config.toml
num_hidden_layers = 12
hidden_size = 256
num_attention_heads = 4
num_key_value_heads = 4
head_dim = 64
intermediate_size = 1024
vocab_size = 1024
hidden_act = "swiglu"
norm = "rmsnorm"
norm_place = "pre"
norm_eps = 1e-06
positions = "rope"
rope_theta = 10000.0
rope_fraction = 1.0
qk_norm = false
attn_scale = 0.125
bias = "none"
tie_word_embeddings = true
parallel_block = false
init = "normal"
init_std_qkv = 0.0232
init_std_o = 0.00474
init_std_up = 0.0232
init_std_down = 0.00237
optimizer = "soap_variant"
learning_rate = 0.00581
beta1 = 0.95
beta2 = 0.99
weight_decay = 0.042
lr_head = 0.0134
max_grad_norm = 1.0
warmup_steps = 200
schedule = "wsd"
decay_fraction = 0.726
decay_shape = "linear"
final_lr_fraction = 0.05
batch_tokens = 131072
max_seq_len = 512
doc_mask = true
train_tokens = 589900000
max_steps = 4501
dataset = "wikipedia_en"
Each number is 128 + 24 x the weight over its row's rms, rounded and kept within 0 to 255. Layers, rows and columns count from 0. Numbers have three digits each. The size before them is the row's rms in percent of the matrix's.

# layer 6 MLP gate, 1024x256, rms 0.214, rows 370-478, columns 128-255
092:121144073106099159142136182127123149123125120123102124121178112099122125092131129135125171107111116159129176150107159140149110104084114157144137141174089149124139102142153144115126157150133131124148134121134105159129137124160135143148125153131126120128203129150115096112157120115136140146123129137132138120132145181137080133155152122096156132144099102154121082148154147095122105128105
094:119138130123137139140127141132140143095116164105133150132086155119107110099135124122108121144162143163133135117122140140119095103130153171104131149113116128107137165133088123184121155147122107180158103134110142125125147122130113104155094124146111110138126132084136164191176132106133122152151150148100149096138131080091148110157114104130078168131143165117130087139129141173106109106109
100:141135092113134134111118135158147138106151105112168112142126147118111085166186126097130102173088164104146108156102106158117151154117127170149131098155155159106151162150147116145100102130142140115100103107161157130178129163143102090157134123155137121105116140141137103149138121149186134164133119118129134130123130154118131170151127093131123109168101113125141064202151097183112156119115
101:110152133141152162141101135134137151141162103141090092091143116097106106085156127106104090156099112133141145153142133119129122136179135146143147099134137148125134105108115132118149136099170145147180124095099136097172130148133166133122083158122155114149099121114100114107097130121120163123158123132161160119149130144140144161149166196130103157137112149128166140142138136094179111126150
102:112162110146075108129086135146109121164142141147142136138121088153092115127098114122147129104098141119144169124126129119142151165102165091133152121129126137094098146143135130087148141074150104152142060144145107134151155107183166105106141139127054115149138148162123128151135148097136111092127138105121108131119155122113124141143139151116099156078110118142084135150091148071125130131116
102:139194128142090141134129115132124108120103119151109106131157119153128167152147145083156108129151090110144114082134129123145177147130112148094127137132131126098118157119137141127096118116144128118096105136130126115129162123147103146076100163089068101137117105115134133152110160112138118120139119132117111169118162141165131134124119126120132103122135145150150123100126107098126114111146
106:122159127159114137135134133138118114137107155069104121147078146137153154137118123119100057081123116136177129150117134123110099102167096119129107132149129105139120115079110148083110137097113120133127102112131127135152102143165176169116096140107099111104118118121083156189163105125099149100120110107119143146158175120123208156140132123180133127144128103134148187125142115123115122124142
097:132138143109179101121108135118133146128123090143083140147114149115141127119136124097157156114161132088098100144130080136120104110119174159147095087118165095111143134128107116123141137087121156104104172141105135093133141095124122118120163105127156068101085126152127127117153167113118125107103124140126157126144142132113143147126182123163151147085116111095130114129133154084114102125155
097:126135130133119163119151107130097133145160095089113129145119116131119098113115112130131137168144100124133152087111157108173118128096156124107120167145138178111119110109123102139124124155139152115151098083117129187147084124062200141134148126118105136143129117161143162164129179144124132108149132115140101124161163095095124136097095156125162085154105127183106099143110092141106111127148
094:139141135106150162103135120154110132105169110134163119095079139147160086122102138120110077076136088061154102128103077142139118094135100136141081137158075147111113125132108158098120151133066130173144120133120161106109148149107135156089137140143137107134107130144115097116101170148124134148078127096167139135144125107168154124121112146116113129130113079152125170133115134099111137134187
101:146124145135128157139094143099113148135085098142127122141119115178155124107107098097133151103166120149130107110111135134128130159125148118136074131135174100107179115170124129173124100107151110094079129153174136137135091111138135128149190157132132160109151115106124078119121146104168104121175127147110141166092098143164101150121124120132102142116089127104114121147134181126088101107115
106:105114159113133098157090123115117080132139117146124130163146113167118121124129138106100145136131120102090130148137106100113135153090149112092158122092147165122131124138105148147129151101110177138180123126180093089162129072136154139113116080123147108146149096120159102114094146109091118073113135103129100141088098123111137101179145100118087153091095097099071130134106138117153177157127
101:117138162155109133131173150148097098106117153093137137148144121071180099129136178128119127108158154092150092121093131129153140110128151104154098133110157111107147154118098134133182131130131140147149107139169150110127105185092108155138129138126087099129129133094123126170119116100108140181135139147140118166135123089149146135127146125154106111131122119119048136129148146142169149133130
102:119137152128116114121113128169119145152145126144108124136101102083154162165085092100069176119098095137179104123159118132138155128150175139139110151183146110102109136152143086120122122158108122172125133142118079099113138153155146106133102140135149095147122129120143116120101118169164131141153136118138108145101099113139160062147132116130143121123108178145124121134109130077118135126139
094:127133127134147139122118166123156100117134127190168172154090127118143128121142163102190110099099174139099156121140116113128144127087152104151125091146146116132175135123112115129145145155106115123146130117089071157139083100160108092111112146107157138106139089098134111173135163123120156110152099105121142109089152149128109131141135075100127120110107104129062152118148135132140147156138
099:131124128181112111135152150145106142145142174127085149157117171143115117094159133152130133135123122122131102141127137143108126093075125126140123118150116138156167146126132111126178119154170127128116145147106136130137145071146162109173102120127115158124157129146115164135139120145138132064150129121108139140112125148173132144118156163103114103099121116144113155125127128081109164152105
104:147121161081139138151123137134140149160140110127112105107106151072154123144087120161149133140112111124150123173134092142139180104132163148139106123137131109118166069119122107183147130164147093116130102120139175159156133129115129169134179160129156141114120106151081098097124123118099154106110127104110174173154121120167104137111142109061115112126089092112122146126140147115125105142123
091:117108116108122147136142100121171058089165165118172097140096104111125114090132122125135102163102114141140078137128132101123159109137147112156152124109108118141114135146127119099120123111091112080112114081148121111156118134083109111191155128092136177168140132151146144143141135137114111120115142104113140130136124128144143143167134107174127147136118104120186127099165125106123125127110
099:097090116081110131144162124103129131133111138137168125148140133093145095149135124123141151140104132148119124167114125170133144118106120125138125148121162094123131123109145169106140105157155129134091106180149148124152140135120097106135101140107098081136121158083108131107132121105138149089118152151092139106123138144093169133137137121133111127163140136134145084147170100070112154128133
106:138156112085116150113104096137134123149133116126144148166121114133132112126107132076113097159175111103174147180142104161175165103127149152088093126148131161110148127070156104103118127162113129158107125164163141139112095162152168155161113109100075120145097088112137125180163123137138148113140126115150114161107139131130136116086144081112139087095148126130117099107159120105159126158074
104:178134132153107170124108109135146140128121154118188122124118108091132146124099172132071127119121156105144139119144116136101132090078126151117092183141128096109163134110158144107144166158098119104111123128119098127128138083149109142140111125092065096103140145123104077145105118163084098133095139138166143102148110123131151161136113159133153132138142122117118107126143098115143116112133
095:106097118148140140074126100121108196131093121140100084120094182119144114111132164164135134129136147100120103142126111140115091153147172106173091133110120128117161125142117136116100087103133117164144072128162119122123132166128101139144116109102135144161118092102113193143102126108142109124090154137136114132141131123135130160112139164144116127157100158128112114132166076143133104124149
096:148159103133136121155146085137125145118142116126117116150183136067130122120150080156128147137118130130130140097146158132166163120116131168154123128152084137095131110134128122132134158145086081150153132148123149121146119082122123083106087100129167117087102151112097131164110114131123125115114142172146099151146130108126147158141087097089130172120082145173105096104131172086165139148157
099:123145133097133106114111131132129140103143128173161099137137109131129133140112125098125113135160166107109083135149155122118087113110132138101144054157125105153151099114127101101093116118086099125131120128132167138120123085144133148103142143084108125149107140137107113156140166136149143107131130120147160128150119118158126118105134121088138096141164171186113136102152178138140156148084
099:124140110116081106129150115142087131143111089146126178129158127126165127157072163116107106139119160093153111070112119113088113143147152112142111108114136142131163097062148130132066102130116133125120118123124109139119136129137147094109118163131116124109102123088102117111133183155076112102127122143108130158121144103175097134140112137116130098172118083099153169132162159108171141167116
098:150131111104099144141120143147075138140154120081125125122110105181124098135117117146106137128094150135149111136116123123094149130131134144150105108103140097133098131118112043134144130096104154104149129104100094175141145074111132128095123088110095162109146113094116126152097163105120136175109114147173117132127150120168137120148138089147127082139129132140100116141125129108095143114133
103:115135147103120151128120159181133191138143116131175135146184162106146137138143135154110145132146147131122096121110117115151152113092108126123114116146143143106127121148124112173147155136134165157104115106122133101139129099108114106121049130158162122154138121165117133141141146106118163135094136081149145146169116120135172146142116097147132142158087125133172126098106123161135092090117
101:153146113095125109107145129162159148159097094141080105122115132137099079135110134110121128165110094121096132160088089132160130132146174144104125174150127104156117103168115128102118115156126131122118138127150132124082176095129168129125136135117144153173135134153117149170160117139139145143119109137165124164133133127145117134162118101150101128123104105130091144139118091145103109132103
101:124156099132152154130156155162123134111123154150152138152125145110142110146102098122098149147174147160137133115115070127090152122109110146113159119163118153118145144114166093108140161097127149146133139143134128161158107087149122137100113155133086087116119125148129102118162124107137134117096124155138149117115132139152108114138154094111144153133121118145147134133082126160105139114111
100:089135101129106092088129136178118118122140160140082100128113108149140099114136147139111165110160158142140120138126102116102136145153130128136099129120110066121146134123142198137144132103128100098143147149104127115162112128169092111111120130159155100106113163154068120119114119103154135141105132078092147137122114093142111152095082118147106146181149168129105155170155147189157138154127
098:097134141135130103141116119151156152145143171119117072141109123082179126135106165111091114155137122122153115126111179149144121091123138136122077140157148124147125159098111101144096100092123092126092095137104121146135121124137131089083116153111143158129131103162125116126145135099107103141135124089135164127148138166156111134130139116095093079124128129137108151108145132076109106139139
102:129113095133135123155116143133102146168098095119116152111150106137131156115159131117123150131144142125120161140138134119128114117094115149155112109133144083117077170090165136146071103117163112124114119125101144120097096164140111154154080143159100128146153117146107108144102159100132108143136136115091110145058128132138128090127147100134073159157131098145137113146098164110122144130110
100:165171167125136102146121171106103127108120138110116182128146136091106135118151133058104071137152141114156097168131118167091153151141100110141133136131139078153131095120133110168146119112153140115117129098130107097103151144124113110126157151130093140117082118086070115165090133139122103130113124132088138147149132158188171137106100139123098138093124132146104103125074176132123105152094
100:184133142111155123139091172136103142101108149149131128103104134179111121179115122122153144161111117100155175123146116137174162137113134125114146082106122140140110101117103146175107130110147099130172079111187134104086111102132169134103136159160128148120106116121139155126095148119117117124127130081118099182122138101104141146145165105127110127135132149108125108125143109140117123137140
109:110110122155136130121113137102169138104111133131181150117077139105135137129181142127134098127157103148163116101113076100133125127160100145158145109126133169104098148142134145116151114144096142121118150115164125142112155124144072144128132163098099134168127122088132136127077171101094123131157136073106143094125091140113142154100138155117123098120151118098164137133168095153111112121152
096:122121145144136166146084085122131119137145108134120188147106121176159111145128068142120131157137142126138135141183147125127149149133153157096118090110151141083127141153083142119113194072157160156146090130112168170114100107150129095130123117098125125109141146111128111149111151134174129112152105144104139125133156147123153133099134131136102175158085120151140124109131125156134161119107
103:152109121186127122144156127163133122159149116135136128136121090164098111132177131140089149117129132146161129152154148157095120111121114185137168112109164076134108112107157120113102141129141158085114145121119097103176143137142134111141103149115114186131138122114142093138133162093198123130129128084100094137156184141092123140119122126137109131100120122086086153121110141122138125146097
101:139123144099090131129096122136118109149118095126147123151164131181114134129129154110131096140146113097145098073105150113142094137072137116118146130128148150103144095123114161138142102128133145132104078106142120126134137154122142121093109124135153127083137114132088108127072144129120134126130138107135097111142153133136107182144151137143106104083105136081071111101144129145126096153169
091:132133145133132131117117120123085086141102090123156155114083177102149174147151107148113158116111163136136094097110095100142113093130137121123105100159138131097137135105127130105129154103140163148131111119093110129138098127142118103090124154056151153143084157140159157138118097151125126130141133134144124107090105107117109143118114110163141134125156111114136095150117109146158145115113
093:126147132151117126109123144131104094132130102117107096132137142142117180116161116102129144096137092118161178127121174134133104103133120124120143108094087117151116142133141134080147159121149154131137128138144108067131107151134095140107139125139136125128115108158173128155147157129137116138144091119111084144118113145170113065140165147126078112128132165134125182071131125126119099133112
102:073131115132139153125115124130145131165169186129101123126098131121157111133149122102155100068151077118142155125108153136140126106100141119075133118150143122144169116143147131123198145154117142111104159187180126131118091099100092135177144118134167141131109137092149111087141104138093104150159122066131108072147152155107093141115123109136158124124171136129129166143130173107137125118147
097:094142078100161165150105106161146107116182094135095106140101125120182097096118134131191144111131124087116131153170128124155111138128111103107118136148147145100133118118154129111114117141122127137143147124129113166112157167162131118133136134110159147138164073100112123161142133120155107114139142134091127136114160134130139131160105139130115151138176134145152161082106125127134081127139
099:088152105102161118141127095133120123090107136131125137145118124123140099118135122156104158128120096121151108158093064092140155122112143171099092134129116130122098140123143148136130092116088162150083106156120128145099152152131131119130154134139103100130160169144119123122117153101143115114141141141113140099136153098105128122095190125165097182125137108116168134165049127194077132162129
105:143125150174117146134120116121119146110111139111118108099144092135164136116124115070113142117123131119108152128075064107101097156114117120132104107156070127093159120127121135129119085099161107088152136127200119175148120139142109118137157124159131113111113104076119128148094120093118138146159137103145092144133106157128099117114115133153078183114161142140118130133174142133108142128127
100:160109122106097137120124128148130127110146099125142145159106154144138121135144146156086121122119124129091149145113118099135137140143102126159128130123093104172134115085179171097134133096107124136131142134083117196172117155118123119166171149111102158142155111126097116120095168128133151131117121128119106146141115131127137127119093105128081121080142137114080117115099136174144146074134
097:163131177074120133157147127125108105071139136117125165170156105179124129130141092178085096167143129125145147157106090150125142122125100122131135109118136115116094099141140115109099181144159104110086163147144139108115130189115149096147168155158131144129147172113172095133123116151107101124122121177129144143082158117158116112127120181156113124137138148097101131090115132122114137131153
099:169165123111112095110121136131097148103130143132087093103121133112138142133096141120171137132129110150131167132114127136120108085103142199138176102138140135143140097155118114133085121121135080141162135103117131132114152117146145120139112104074156115173141084122126131133096079141141180163158132125152120146149171075107093147144138134131112134119156121105146122135131139117153187149123
107:151118148160074136118174146139127135072138110114135105129137162108146080134142160139104142105126120111108123149127142161122108131103110125133157129108091107121124166159157146138144167145160115095137109136125088140113090151134083106155122119143105134131128072140135133159125084121140058107124132147169118106101108166151127146150105156149144131150154141142099101123118116126115163136133
096:162139162156133147162139136146177141135101178136112091102150090129112136119106108122130141158122115126144133136162094172152125130151161110119170121135147161148152105110127106151139127092115125107152124081088130126141098115117142100094114103136155115123161103153115132147124148123139133115174115163128094112138131115104160098161159137133112129114122154081071122142105061146102144158127
102:122135131184101128129140102104182141101094117129113106169119131116124104092141184124152075165156135148169126098114102142137151130147145125092089061145140148136123121139138121197113106101132100124089086133152139106141120107127177144082123108111106120162117171096164105140153126150148146100123129123100152147143142119123119143138107152118131138129116137146129131120114110147134077104135
100:120123158119160143130128130136119178092125109108107141108121149084109139088112094156170148122154131135122153096175141092114113138168123106178119150143111152138142105124132159107117125102135136162129120146141090114092126092163143145164083092123128119100125072101100112127132155126099117121079134159115117110094136127100110146142173129154121136118122144079118162105143109135146110095154
101:145176143073129123136089117135121126135090153129125104136163099086119161129123165126123119113178171112145156135111098172147131115100083116153096166122122130177129130117136109167147146141160125099110134087141151136107156112149091119133110170105149136107099104145134111152066159113117133133125124120128131126118134121123138106144147111159110097102144090115108178104072107150123122155137
098:100135167167153149137129108111113170138078160108112114131150138130165158166124078112171161090136168098083082124131122150144132113162163132117109155151091108126122135102105145099136168160146168094109145123097101104110111177143118140136125108068114147093128095118126125124119140148123128048098125137105137164149103127142137095132147083067144123133106109163132138154134154167133120108102
099:145130158145106145119143188145150117103136138123143159129170134137143133136136118103116118127100118117111126081111116149169129098116136185115137106163128126131100141106093106091116107110104113150194142060173124104165151122103139107108142144148123161183165093145135167138154137122147094135119135182132137129095106098130090139151126120111127116111111133153105135190142116157134173116138
095:151156145093151116116134120120085114128086156098149187159137099146124099140134117143138127109070103128134144082125164127103123121104106128153166174165133116140164129140132135114120165087123086160121127076128143123120137137162087158169137148121139133096097103152120121140131126117107158141159113132093151189120129127148116103164151118149110120160153130125093139125152145081134136091100
100:135092111161120107132107085174118112164178119145139103135119110112110130145134136117131121121187121103137110164097143095097106113140102134122100127121143096200128139100112130178112177129102135131127093179105116154163163138139150150100102106096138119093139122121140155132106104151180125147095123121130123117101142094117123141130094125128112108090156112137130099104152087126097108152124
095:152106167150188132143139117118111112130144055109156134104130093142146107090134140146149191158151122122094112123160120112146104135121160112113142132129136134096130112101132157117112119104122121126170130127122140161083133103104118124149085125089144126087076103163138132169118154143144108137083141139106104142148152127178118119103157098188152151147140154114121066127130147113103087125119
100:103143169129122163112126118153100118093132131064136095109113152111127108163163140106127085151150138159150136108138120108151090122152125098083169127140148116136120130148099128110107142095117163159186152129157136136135118141117143117137107131104137119111077139149143150101166100088153110133138114137110066124089124131122082150134139121137089157095115132139135097139108136112165094091078
111:181101142098080136136108130109144152117116119136123113136143134131135155102127109130175139097134112140103120113134149154130108118102138126144136132169203154143122110091156107123135128128074161152160163112103168148093074169132092112118131132142114103143102138108122170132130141120159137169139136156165137146119141125103155180104156109144076104147107136136148144067148098107106138142111
102:092184149097122140111084086076163112137121145119098141117124115098126120146178131158125131130105177146153128111130110141142126126097141153147140118143110072118122102135104076135115118133142144138160136106096123152149121104199105108110178130110158166108151138111144140151133103147128107079094148175167169132105151153153111156117145104144114125113127130153093118157115148104164113147106
107:146109133140153070170116161142124175115148137128125125112112111132123135151161118113130134132127150104166129148122097137109182161102141081161145131170171115100139099148174138131127150118141112181145138149166074160173160122142124100117125117137086097157115178116134143159121137165166106101115134121088141128145132112163154142142164144091143125116084172114130108134099152144111111107148
094:112145142129131140118155083115133145123154154141069082122111100124151155072136139085113159141128143093132197129129131141137127103149136141131146152126104108118100122114084137128094095153144171093130137129124122163154082116133133134125118090110099145126170110102155147111117146092149110138157115108104154086118128128135158125132126121101141119136097147098087160126100175134126127122097
101:129123148119123116111088143134098120129146105132144127085137170120143105134115151117136150121117103144136132124112123138137151094100101119154152149188102140101120110098133103074140099121146139142170098131097152180094146119168142089131106153100134139110159128114136128141116169129151110106115131160067096115112104129114108112158129095109132137102117113136117135156104141148097142099144
105:131150126129126103167123105165155071161093144114123099157175106153109153123083133128137130111122110126121121111134176116127122089146142114110106121165139131111140134140113126081128174098175138131156150101096125083155158065146109107115137172125088133156137095107100125112146140123142162145100116148106148099122077103103118101150148125122140091127133121123099116115146122112123114093164
109:136134055154137137084135120085122114136120134171154174127167126135133120144132130120118121176122137137146131105140164160141138101115131149109132184154125143143108115148133137084109139143160119139140131123111135170128141151115130099129109092144111132135149135115126118134109102158143141131139149091135090137134133124174176149117138133060138147125100091116108070173177124112152123116110
102:149108129135128111109107119122138119110151116154144105154157130172137137134110175086133123104126106118146122152131109119133093118144137122071082124146094131112120138099116118151089145153092163073133137135170135098112107128125105129121183159107126149127143092135104091135107112142128143121108114114139103125143147099126111148158121123144127122137157088090141095169156121118133103114141
094:076145180108145164141114189140104127134090134118155109145100168104125108097149149131119115142161154084122112134121095106110146112118133126089175100140116129095062085102138116114135109129135132105129139094122078119127152122148129103129121100159136095133165097140168138100165144105113122113128140120135100169192146111149123106113127178109094119164138091130144156118128172139125153138132
094:136144098126142139121166081110122106127133096081102133140130169150167158138109136100120142114115125137108084154117157135134126155165132155164061174149112119107107130171115137120154120137131145101170132097102099158107089138083140121119124137131149072098099095117124148102150147114120101137134134155127147138142117103143132140125147126153117130135153143084123146093128112118122133116104
092:123131104106101082134126104114118128091158185136135129140133117108114126096090090133108177138117104160121133097164093148115138137148136125163135104122112097154104142127115151095164105118142126151149109104117140135207160144153118108068172160106142155165107102178149119109123166148133149074137114125130129131132163135121097163125156097122118065139151134084131136135144133083142113157119
105:111079131149128185115133105092100157090148176146104129160101102159090146123138144101139158158173116090153109086169145127153104158166141118116123141105151117116157105083105142120114135130160149151160088123128081145120108128087148134173149102132136076144093125112129119137127145138138126111112131106063132128117118099152135074147137114125098152139114120087126137107144152118124110140150
094:139172180148148093191116127103117152139138099145167148147137166178110110114100113092081140104123125128108128112145096152150123123173101120110129110152121150138089132103103139155101115117164165110119127091097125115115150112109174109146117100113132113132113140103142166147134093068105104103112138117163147092113131145132148159132120154137131132121131141116099158126094128101131161143100
089:076112138121137105137095128092071111109140139146151108125142127122123123126083082117106133127140158135151145151093146097144097109160115121162156147100169136139124111138166157099126107161101122131116157165138167108113143135151159079141116128103112094131145138101100142148126109169100136121177128118129123163123140101147080135153113158139133171128168129153117172091169090143151135152117
102:168072133120079104139110097116130125138113122124129150163088118100137121105148164117105147072141107113119152123116120152140111105106059123132136100144123125101167106153089142103148145121147129133101129129146126109129159116145137101155124128136112147115134122116134126113080177125097089121120124125115156138085091111106125136093118137133137106087141147117107159095141123129119143170187
100:161196175098090141153148119143088113118143089127121131156107118111137095165114192110109172098162127136112100145114110120138131141122114098133130102139147126113087118128116102115092146124113170095109156145143103119112138104134092156152106129166100126132137079102126120121120181135146110157079130112137084101145102202108124088169120141134092170158165133113102104132118092130141178112126
099:115123127137132144111186116130100125093101082150137079173157121098137094128157117114144121153145113154147151076115131108120099113143121158115141131192146116114142127098137101137112109104152143138090127145147089091111114131107097115115112143111083144119137114116119125125137120116124138103127117190090170166122151120107150139111153143158109128159144172153123136096147139175134200119149
100:126109114102134120137111138148104155170092126136086129129103139126165159110138115142101096122135070140171091142140111157114080136103130136136088144151148132114129114159090118166095117141106110151120125127131099149129152107118158148145139109152093098141096109102138142125155122197162108089097130145116110097141147092160107131161111155155091153100139169150153094173164137162140110120105
101:154131135119100102135102127135109125155154129092142115192116142124121123105128165124128167094136079151150157130179127161131154126107138136140164129126097139075101119112133127153136114157082142148141161102180114135136102116124121189133107147096128138116089112169129135155100150101147113135102138146084117097102161112110114162145102109138054095126150151147136120126146146123170130138139
102:136142126113142126148128094145094104121154128149114115135115127133159164058177140105119102145174132111120110146147114103129107122153095125125149150154186108109130131123082134145138156092113091141138119173107099132106100130143130099148122118159129119140132099150063157094112093116155147132132122164139120110158125135125119145120156127081141119162115152117159166118092115149123131135119
098:110119122150182135139142121121109141118144136109090108137114134097125138145115110107115163126114135147144144132151131151137145108151117161123143102100096152114129113110138124139142160133163136130106128111160140145133106111116126175131082099189126114096131115159133130124064138129150154139135127094145125142119097158114150177131132131135113098174116091121127114093139138117111129147159
107:135133125111131155148106112110167117097105171109185149125132113104114151096112127130103109138162109128097154173145155167123085095113119124089100118143121143112122144137098184126141122122110152133117104120144069146137138116132144127106148143157124163121114195129137121166110157055102140125131152132137122139167136129113129108187127135141118122189125149140121102099112126129128136091147
110:200127100152155147112173121093169144160124143152092168123136126157140165138122176135179123097134083124132080105122134129140130117118153155093111098137114113124151116100119168125149122120082148126149102118132134102177150100118122102151123163129158146131131112140110153152113156090109149121118122094149147125167125148161114153087128093124147148128135156102136111119116135114140086124137
098:150102134162152146103145155127099091159116172078142103115112156113098123129100111103093138149131102129083154156116160177136112109129124132149128133145119166176139118114101140127137111065149088105124121160085118129107123087170164140159103095087137120117102112100153129117053164117079103147120139154113145119120120128129142112123115134119134130088128156131159122098133139093150173130146
106:145145107120111173140140110115120146110122096138153130119112122139125101121123124164109108130170146164118126163101127144140144174129155140131136119129102109101141151100114110102145075120125133140128145102102144124130114106079108143104129141086118129172082106068130093138112068126095162121130133100145161115127155121170183128114102124129159138165153146096125130148101140150103116142101
103:104093115161102095136126141134126085091128147105121112140112146113123128064132078057133131132110164169114133134145129091093137083151135065145116126078096069166143142108110113150095092104107142131125115133139096086115103155139161159138157162135149146142148133113158099179081147150119146153187117138113147151095146137148072128110144131078113115107146129122129160129094150129136156134113
101:132146101158127180136152133155128097132126168147103147145144137157153130140132109072090172139158110160165138141131150079104121094165175138102105192149106135138110106112137097095120127113131125153090073121155122096127177187119104114131141131124138116143111131175100164124134078105145109107135145113144121140164115122118132118169129103121119158115113120085115084135151132110101123141125
102:093139110107129153116150113106122171030094121151123132078136165128159113155149104171121127115116143141138082108105078102127130101111099149129176155172104117141120087131095119118147085108135127133135159115129115145122111165141172138152164103098168136122146138143167122085115191095117120098150136163163122159111155099102153120125112117142125140115158134146121152148146134098110110116168
096:152140155068155142148101121147114128130139141134161154159118143125155166150146134112115164121172121127132118128083109152136119183110120141155135109141165159079127125167111118155139143140143148144112121113143133119138133119140117121127091148098139116118108139197102125139137123211106078142150119091113113135096146121119114091184139145139141102120143133126119100116161144136115100142108
106:106129108130124131149116129116169116116089139187109120151136138168106109078098135098118142097124131156119090138147144065094099139125137092114117134148091132090145139099153144120118164109113118104131100105114114180157124125117119140112128137174164163163128103094084180136147083125086104159176136115144102109120131131118143121121118112159124169099122105148138176119161113175144138136127
104:102158164120158145148129122148134208133181094130124140149094116133146111098128144118082115162157085160120142146132124172112159103118141087116125127170193138080132092145065145147143149101132131100128171103128111149127100104131146130133141147154144120150142158118139150118123119130102118165077125150144118147100104158140155121090113137107120127158106116153144144149163116117111125165111
100:118100171135122135163139111104111129112118164138104175159132137157101119114103125090127141084172135133148134157102137103123161102155137193108116130137128148152139137119141141104173171108098148142096159125139118125086115139141115093114151119132067076109132154168096130125112125150103108120116126150111144110120081082160145119081123139125086117105113152169148120137178143206126116083104
096:137162136099151149089123113153153152161152133160132147126129098145106119121132108123115156144111121163161116152162145153117150105117110118133130171175117122128136124176148175130160126166109080094138126127123083136140176144142130111097120184119107112126156126145134121158112094177159137128116148147081177140104088133109107149147160095121109157084129158126122091113126125114136085172201
093:143137169132094141132112127105101130126113121116118109200128143080163140127147103124084186154137165158116114124140168074119174107124103114139153152114139091091160133133123137135106088111110136149130097099103128123190090109109088098134107144132120100156117109158140147139142126161142161125172133109114127126102125145150119166083120145103167116115116142121115162117099129141135108141123
096:134140111108116141142164139164121092155142122152137153128163162106172117097120134126129167124108107132134116116124110150099107160133174133130181122120147082137136124114129114133134145112176119127133129086129106145146089160095109126142135157127154143125140117123097129162131129121094164171129121129104123166132112147151127126171097086120137091136190150121135135078164120148110099106122
103:168126078119169123129118116144095131160123108150168136140095122109123113152127140136102114120170151108176077112123138103136136141137144098142140175083155156140128170121111131121175140115143176151127133126083160121131120140118135095129160146112121103126128140115138132139095122110148157121113126128118130138100103120141147124173098104074168105138142120085118165127124186127132140143143
098:100107119140137154086096121176139141142063139160099128120170178116139107164075122144170118103130145110105100125106153129114159109101099156127106142115143123136122111115127090096158147123133121141119180086115112171135102142160133107131147144132106125112104081199089138108129125126123099109129127104121116149126158118152121140104121146084147098128123159156124167183152062136151107112119
106:163162112094116122121114102130074129105142139129125103181137130119123124142190134096136097141106137092136093140148110139157095144157101128116108125125158145107111144148121098145096127114111166107102145108222103118112112099145125135148152105082119137139099112123139149122111125107111102102142130146112115152098155152188075106138143131132169117096152150157156145145151129157131205136131
096:112138095121115125138128126120108140114137119164099103131172079040147166135131120104127123157128113116124131144119126151135140127130121101139156149145091115083124100105104153119158131142130100131143137092120148099108107102081069095129163148116133122102141104099094134138118138135098129115129113131112161123171104101165103095155163115119128137140142102090156135112117119110129149111100
094:149150168150146141115159154113109109150122122134093116126150132134110122104152125127124123131160126157118136146141157117147102158129085091122127127153105177134124132119149112102169159104132183165126144171156123129127165146152108141122106098133122107137136133088135124122080141130130134139122133139114122095129102124148099143139154133097093128145098130108110159051106136145105073114122
111:138130136112149095115122112130164127129156086117175102154102143133097148110116128128112069136163119143148150176170143074143073081118161178115113086124140115124161150144139113097131094139150123123166143128178079170152142099131125107115090093108121141095117139135144111136146130150158129161136130092149136114172144134145154155143119118103128137154145115089095107120145137097090119161103
092:136126079126135155093111133131115108113163109135131132108114161127120086091136087159104098090129134158133087145146118131124146088120110119083107115154132178122113157125161141121142135117124142123123106117049089149169151162131153205131108118141130083089139134114107139175131119119099146159125113131106100122123176128087133128135108130123080112115126118157130141109113116125107139121171
088:122118150112133114180129136123112116131105097157096092105154115157120117120080077194143125117126130141109110129147112159118129118151123120146085156095138125135079153106119146112134164101127108136123124120140141103134139109092174157089164151115149165110121144138101118124137114152170128070163142107086139139167098152144125130101124158116115142122166167160125101109142130111078111185147
106:117171152119142164125112134098088137122154142128156129143100083143113082082127143083120163126100154128137141159127124102161102109161116127149107113121112093113134130078156147108134147094121144143122127120118129091120142092146095093065103128125147153106152131123100132155102117130175086182136125087090124134104153107108108166146118114112108118084150135116116133148157130142100143150096
101:120096134103124124108146113127142174138151111131093101117080142154179106096153130103150137153116134151114121159097120102118106144082136133139178162178134117127147103140135106116152127126129147135128086137125113095143096122188120190159128138127122089124098100134126091141079117113104102112123147120110101158116146138123130154127105140122127123147116154130122147126137110113158109120122
095:145171108151098130181109153124101137137138137110152131144124141115116112156085127113157117128094078154108107114140113181143100111144123113147149161124137105143096117067074071147119140145120141138155115116142094129139143090137143118101080123130161096103107112110137063139111113137094112104124144139106096103110152153099143127154150143159152157131129103142168128131146135115134143120133
101:120163127113166131122146123157136126124117085109097151141118087167133107118137124116118143116129140134127125171149151149138117132136124176078110143164152154078118117083125141138103103161111155164109125114137127108150116146123111115135153086109191126106092162141124110137122115123129142159117135139130121127169148161137170123146163109120135097207122107162078165144140164123159164153121
090:141174153105090122120130143144079115144084174156133109141139183141178119101128112097124129169131118140115116134127120132162096145115156116142149129115124128146159106096167145134169133104155149104120146093102135138107117160115129126112150150110151154083127130152140168165133104183103110082140103144130111140117130153127146144123120167126151094117121137124143138095153079147080137099094
096:126166135156121094139137085161090135119094126115162166139153143125123143147103133150117116078146110129155142124076132129121127138101139147160142178146094135123088120100145142101111152156118106110124171120125147118093132107105126138155095109146135091091126133124118147130110139127094147119159142178094129121157110127114130139156115155115065081118137153057143157134153132144138141131116
098:089092109139116126152153117152158098137149160136137124140156120158147111144147081110126134130156089112153084117149142145176111083137164159100090066087145125146115155119139143107102112124136133137116125127164099111141105150145126105096133148150105170083117109166175121127073154093100077094115138123117137180119144120130144111155096158141119086159174164111157166113140133077136121110115
093:100148145147138104133103106105156096107120119120133147116135127119156153117130146127165073130127120150115111107124072066157147120094117133155162160116132141118088133130170136127190139133146120145115138122150136080097141097149106115120152167136129117147130147102112139102121145157113125126115119113151112136123139100099176092155143163098137067165141150104122145135135116133122126148146